Part of a small language model's weights: normalized queries and keys.
Each number is 500 + 25 x the weight over its row's rms, rounded and kept within 0 to 999. Layers, rows and columns count from 0. Numbers have three digits each. The size before them is the row's rms in percent of the matrix's.

# layer 8 MLP down (transposed), 1024x256, rms 0.0427, rows 276-325, columns 128-191
102:488507512535480506512514564503501494541488445440473545536510502446496519527544514501496498499488459515474525500509513515492524471483462534489487477476496491472516495544504450476506480522513467
102:486510482486473464496510503540506494478519518500466507491533478528484458503555525532489511512466514518469539484565511502555491514487486500496504531485547508447454537465536523446545545505530489
100:508532511539517509481516517471482455502527503503518508471476518511475540508467478521537489478483494500456483491510531545564503494511547491511475487482446466552518535487452506462502516509484461
099:454536508475479519496510481512466492474497500500493468495518495496505457480454513502499457459500526493462497476545475529498525489538507502522474483470502493492494557505489506505475513461511482
102:542528475517500488464464524486466530515453510521485476512518552469549510482510540482461489506523557482483497485511477523470512504532489458487508514479468508495517472501500473550506515522549526
097:508523486526520519509505489524559490488506535479464486499533510522514536463491478541524511458505475494468487504517493474507505506520528566482477527582491487440448465546502486461520471519466498
100:461523538483515471526514484480495492511487498492492492492505498541490504511474488533466512452487474479532527524490526506466488479480486500492499510487477493475563501496503521487468439494492488
100:538500488490508528530496530496515504501515435502442524494490449552497487586542505483472475512478480505517478494482511531532491531498499471522494500492513475489514509469508485521546457494518490
106:502512512497473508503491499510507491491542527515479486467446516471512452487533504514459518495523474506546515519534526528517467476523510489506486479489471503479523515494481530491482504446526518
098:508521522492494526458507488463484500467480519506454503530433539459473476528531535498491536502501471539459487485517458528508510494485545536530494467477515487496490520504512471484533459498507467
098:517534475509455487516479513511480435501478523518528463463510498469497492529463485472505506495484472454481494488534494497499522489531501463493469531540515482467477514497489509479448499489497464
097:491478485469467462517549497535521451539506480503481461499531520481512459489504512497479490531516472485528490459540538552465518469524457472488496525490489502509515535521469517441473464495482454
101:520505523493505501507459489500451490504513514492515481493488445498498512494504511504515485551484487492470468517522539470535476495481517497493441492496561510470564499461442514503490537493473500
101:505480474526464476491496544524498507532441506513495546515482481531527476511497504532503472488506525523526514513497509504509490524500520515477533497491487501525502526465513466560498494506457530
100:486489477513504485533548509529489548504517512527501467481532498485481520506490522517491492524540505511484480526450540513483512511484483515541531456463539507520491503497577476503546471485486523
105:518522478482489536531487450484527515492508547502502470512515520517481492462482473505471512531448458467482471505521481514482500468485506499484514517540453502497562489503514493508524468496463483
095:498514462486505533496486452506530507475495497508568467553548514502538529512513482494513475508521500521517485470472471506492519519532470474496501509475544476477485517531480515489500449563515546
100:503490483475508503483518538459459511476470496531503512498544526486503500488467544479464498524483501533498535512476529490509455501505516451486559492500509479446515500479501542496478533462479523
098:497515458536484464521477540501540498484441513456493518518486528490492536459489475507503514475445493511476476478530447519478562498514478510510498478575521500531461548473524504505471548544481466
097:524497507499465554509501528508500496457512521483498482499446483488489481489466521497538560473507500511472522453492520547520479476490436507488512472493510456476510451528492493497475517509515517
099:455523513513510520487478516528465525501509486496479527482524530512489452496529476502498471520549475576448480489541470487504473480501524531508542556515533512537501475513513530530517500504504501
101:492486486449463487481563478542530511505528509495490473488571476508481514515500460519482541486512505521489535479530501488509534492474508478471430518461476546515506485527507482503495508491488513
096:475470542498506510459477505475529518501512534516550502518517495493480527518481448514527572471465499527500532458485529388435495484479494503516532496513560532518523453538469479448520540490484531
101:464499467496499512515524449496506509491537483462491508464476491472533469509525524518491436509515495479514505489524454518504530500465517500547489514514519493479531485493520559520477510467507495
102:493503532508479522472507521496489520492442499479499484474518473496540447460571525504521483484474497498500476481478437520446483464481488509499528490537497491544488520506470503544487518470546481
100:489498470497500496514517540537509474474491495516459458515513485509487541512494488502499518508513494474487465530471505551499490463516498516512450511522515482515530557535532506484500484453505490
101:512505502498502499520489543526446503492491500469453506501472484500527478530497501472509514562501490494482512472476511535508531509484478515500507476477502490559497517426490496495494488463524438
098:481484482481502564460481468515475513496486489488520543508483483489524438505527503478519499540479500539507488516475513507530480439466486536513430466441493507469558547487484461510508495524519526
101:527488526539514486495461492502508534516519547500514514531477495464504503523463530490459534491509518502478498451501500518500511498524487485509488518487489496462491520488470506501491458538497548
098:510513484498517483492481541479494476505503511497568552483517514509494471502511518463509541508511496529471519530487530519490500515489507528508521522506475476500487529472499484528485482485493537
097:510478494458526541490565497528463462535499493515453491519494493492505503511506567508519527484512538526486553483529508569508469511493481471489515445481524484504458493504523535528477501440495540
102:493493473559531509560504457474479479543521503482450474476529484471521509491511497523460502468469485490488547528473524509525529455505545479507494495465490533510516512486517503476473498442500468
102:476455475506521516463507503513516478498485483500454547456499513543454472479504500492505490495492529507532516508457459471517478510490517486461511522546505488491515538504536489493463470452478482
100:514515500536513513530493519496530459519524476496511497529507483508491472487499487507521512499532508509551490510517474496525448485489491515519492454501493516506541471570501482483498520510487524
099:510530481489481492503481480504492478497511506523445447489553505438448531485493472522500475442442515522527466505510490513501466504521494499504523538490483470523463534496555482506468548478516509
098:521521479496510450470456480496494519498482494518545484507516526463454469549505513482450530518513529495487514478468525511451519521493504495480504502503490499473517477505491501534489497512543452
105:479555479501528522534501525507486503486565490503461482531506498509491508497499470504494489482508512501529522508486469469476486468498528517504469506465538529521493484502476480531500499460486509
098:517519504544480491546492506481500493494507507499517557501506475513486519454470482486503520496472491472501464506588498443504525519498516489491481528523507522463492508507464485525499507532449494
103:481482472509505476507487534497477447493545508520539498475530519530512465543522449520467505489517451495477498464498525495497483519559499469505524499491551502463494501560488505528524509511511488
100:485500500508538462506500472488513520511494472484473499457515484494490519509479515473511508467506514471517520541521476511517513465500500490514502494496468533523503493513479471461490486482515544
103:504531527506527487481495499506479514516437494529488543490556519484498493536505528495490541518547524465516509530495523494528497500484526464478446494490558563499516515495497467511461516471509498
099:496475513536509502513516514472508479480493501496491488504519515512519475510513514471489513498512465516499462527490465518492495482513509498497469467513498525537483502499502522467514520506463470
103:479474504487504451513489492492486492491499536513507529456568511532504527497534496522504529525474492473457558472508511491478463495472507490492479488513452483469486486471485510507490476456479522
103:484453508498517479499470467479510514471534529449464509478519508511524505512488528532466516510480439493471523503497552482512468457465541513529489493524489515523512516516507498492456461496484521
099:496481498489546465515490486495490542507489472454482462488507495504514479512489478480454506479500521497519511486517511530509508518494500498491496489532480534489474510458481522508506473508497460
105:451530468517484501456554466482478499521515500542527508481512513507500509468522487500485497491479507518513510517489493508463491512492521524496494480507510528514470526511490494480515430559520509
100:469545516532518448510498509506472515526527499504495559498505504556495543491514514497488540538458455489519506525531482511515510510531502525560463504495553501487492519509488496526508490531490450
098:438506486454509536466492508498524514532563539515513467485483493513537518507461501481471505514510494548536488504507501512500494502517522533499540506506473527493476491478481504490538479497525550
098:538496499501521498518488468513517468514507502475568504508530531479501530492522495484488454487525522526452471503557522482505534486490513451513484482507542542478485480503491508476505493459490480
100:499488534486497471494482524504478491463516490493484466518525526488539509509513552506473511503479517494484536507498507467525529509475536498531501547492498504542479496488474496540502496510496509
# layer 8 MLP up, 1024x256, rms 0.0676, rows 277-326, columns 128-191
106:498502556470488486525449440468494480534507498520471481496455459506465543491536498464524544508486498494488506523484515551479517490520502503474474535505527526489472537534512486487487527538499504
095:488526529485473477486488498525485492538477520495499513497518516539493496495470495495505536487450526479495511477491537468512515513476556529507482543485525445542484466521479519494519515502498495
102:518499456494472506521520460537491497484494500514487522505491529498485467507527513510451497468480498520474536532531501465513538512505489513483513521492484493472536524549553495521526493512513449
104:445549489471508478505488500480495547488479504472500487497526482498521501507491459526537497516448479508535451541493538513524505484533550515490515491498461505512487510496502517524529512490511547
096:478465491493513537479488533460494494520503496534492516468490545468461531522553503524485519510508546512504540510474463487582521509491483531517452516515484496479504449438521533539499511517502538
102:483515466431516506472488484522540485506536500476479508482486458549499543480482467538480529504473484475489481497473498480485507494482509488476460491507513485507508468494488494526526499485510519
100:531519493485501506510533484537515507483469460458503467537544535545561486495491544509478534510467526526454505470494486510492445483527510487490472470478524484520502509526473459539510477528493538
110:487521451531518506478485500500498501513474511509517459503529538486520469504478535510519516530448488523440506506492511461527513453557513440537520514478505519520462494504508526497497504496477511
093:502495539492487486494450531455483494506538506504477516462494563495519474491506511450490518461486477522462512512520514540537535496537481534528500504514534507507499524503518483510481502498503516
098:505540479522481549495474501528517439510491499533501489557522532497496511511482484482512466480496548442483521489503525483528520490484475499479506511491486500446506437478500516562508514519494474
099:507478481466519517511461448531509491526486539483506516491477472484470469490498509491481465510433500546460489494504471513495505505522475471478477501506497497537475540510497495507504498526510498
100:514466467510473493511512501490472502531482467510504478518541509483490497521492501485520519485508536474486551522522530467497525492509540518514492554505510485543501513534511471467535518496490521
099:473493506479485518522464522514474477494523491528490467502535483491468506527462508522509530519467496560479476503489502477477459503478451457505521484531529533496523460470492507533486514513529507
104:514547485458499528527482541463511475454500504517469489485490518508525490519499514544506506488495525515476456473461518480541498545494486456472491491518507498519487481500523493460543472457495479
104:542508480508485461529512546542534491441502521554460496508509535495499452482477523496484498493538525546517484526499505514522516501525521518441508520527481512472503537513512509482500499510502516
095:456466503521492526525524554486540523478500520523506503559547465500451532458564523527479478472495526541510492480521488488515456497500474483517495477485523492507512461459529519534455512455480481
102:466519497485510463491513531529513448457455478469501455505553532473468483495487494488538487560493491500510495533506506511507482489488443500509466521535503523501499504490469508527535559465488522
098:548501490513530482503501467494466527497498488541480512499496527508534471538472490499495528491520470523495490490504518505517463458450456521527522492473518514526505498491543508512517542491510475
097:476556507448507500522498524470485524522534501450522509505518477520535485485450479478520540477488493487437479501457532503520427504468444473538529503482482516505503497479487509529435486511488459
097:502474488485485517496517468520510468486467512462467521483533483474531479517476562524487518501504488540505504526473512529487475441491474533500467517529515531497527508521455511515519525523522469
102:508526529483456499480496468527471487517504481486501491526491455520498466491546464492569530497490507535499538489472520502484478488519512479507448510493566459527510478508515479500535541482506549
093:511512483481508522539473539470503485487523448478507496482517534504506475483495504474509490518517487462459493540491475504539498498511538522518512481446519542494492520490532475504530533541482504
101:501511467528474477485515453519499524462511453488498490472535459525534450467538516463477505515483529535500520488473490491537524453494469516526535479535525509458543510560522481499503513476500538
105:515499494503519465526532509491488474509542478461484495512528448523500498455524509437468471513496523521535490508476480488507549553486458553533496508493507540482501481505517532497452522481512478
096:466497528503477498501531515531468504514516476517484499504487515523550496475481465443493508501455500494497506500521522520499558458482514535497540491466452480498483523492482478497477501531501535
099:452500540506499517469514433574499499523508495492495489525510519508491523467494497505489490483441531486487490504467522545463529493514509508522493504489524461457520499519474535479471504518508460
099:472502505491522507535489503473458519494554476475524507478473471450487533469481520488495527479513491466485441551504495516527504510470468488483483468532493504524518463502490460513489485500470485
099:467465469445468530498481513475498506522487496539506498534512481480526498530522486499486455514505500462483505511510506507531527518541507533512492514485551434525487509560499531494491485508483518
098:481531529491493513479435521501497504497518492503520510512528501487497495454504485497496529523499545489489538531498495474504520498475504463476514510521539511592501489477507495483467523535527444
095:486499463492491522569481453526511509498529515515510501485526484534509505512506503520510505487510505545479494492454481459475570501511531507508470514515520507510507495530502530490515563550485508
108:497518514547516531486497557547516526530544536485480521496506505525504539497544494465522558520470483504475496518497512545468468493480518499496471497493519543524539513475485551495495509482520532
099:513485508476542485522496516506508510500503502493492520518552505495523493497478493505512512504490523517484480490534513473509480464509465567502534475494537502518506522522488544423541491514484505
101:563448525490456512522492515495530498502550518488526496491517491476505492468508466483453517517492485533491531513486552494491524525529479520501505510524505503515502537464480492487505527444484514
100:513487492501489490483514508521513523508500506489477471494494543550498519479498517557518495461519540499520529505518548500489537518529505488505492519507515487497480455524546499525516467492493502
101:540466501533506491509510470546531520473521538536463453470531502509467492532508498507480514467503497476471559535504570482508498493497472556480521449505463508484539521509481484550509484540493512
108:489468560508507504508450494522495499517533533423498498496493490506492538440503487511494487474505528542468501498492497560479547461511496460527448516526493519557530500455490521489517479515498488
093:517525466474511547485489508511484546527500479514492509507511525519490493576464483490504479466530487435482506509489534471525508491501517548527474520491499530522510487523506532487526515438479546
105:528463536507449515469474517488538451505482507532480470488555472514465497505525546517429536474451500479540508483463557533537532524454499498485506454462496533474493452486520510522497508543478531
097:460495472479460499511504494496481477491510508478508533497545526494522460511498485514499526542501480499527514513519487444462496515516511497531502520526496539497476504507508509492558515464456536
097:506486468479532504530520476506499513505525528502521517467525521536544488458536494490476507479455539523508511520514499451483509515534559511538495553486480483488501501499482523434517483492499499
099:513502502513482495527473487518477514516483477503470501488535456522479494510513469461514471469496567516510483524540504485541516487493474493524439524497531532484487478503555507492544466497534518
103:483511533480498476474522508533486491521510493506493477530497513514538495515521508538470495498529498520517527530486551518488518505485554541552497489475484534497491474510485449487494517549507481
104:519505483489494525456511519483487487496504461492502471504521520498464510503513471499534498499491464482533510514512500490523492480461485455514465464459538441514512484511492490492522544503517515
097:458472487499480541435480519500513536532518505495496500519499474493508518499481499474535521526473515508491494572459517500514544496505494523473472466520543503428532500474480490463511476540520478
105:500478525499477520519521463501476511478484466471484456487540489452444515522491509520487483528526477506498494506506498510543507532475469525527498442434522491506517501542541459521486469525507516
104:502531495471480479468538510540492535480497508493468505513491494509518471515495473521468459491506498498495523530468566526499491486569511539494494492495479447483487501535502466496567526495516430
095:486522514485504485517509503482490472542534493478518484498517490529455494506514515504462460469464497467531527477528524484507464531480491490447489495486529516470552522524542489506514517478475505
096:479492554450482502494500516480514490478491553456513453505484539495537458510535494526500523486484497492539517488494514509467559535455511516492486466455472531517554508465458489529511539512496469
100:486523441536525470492476546511494495502520534501445484517493471505501483535538531490472511508475531532518497495510518480510462497512496521510460497482519539459522476484466471518519498521491497
108:485473500512482501521479491482500488466514475506511463522506505520495512484456537524468525513506490509479470529513490472498493527531508477511516489479491538504522484521496493453491491559495514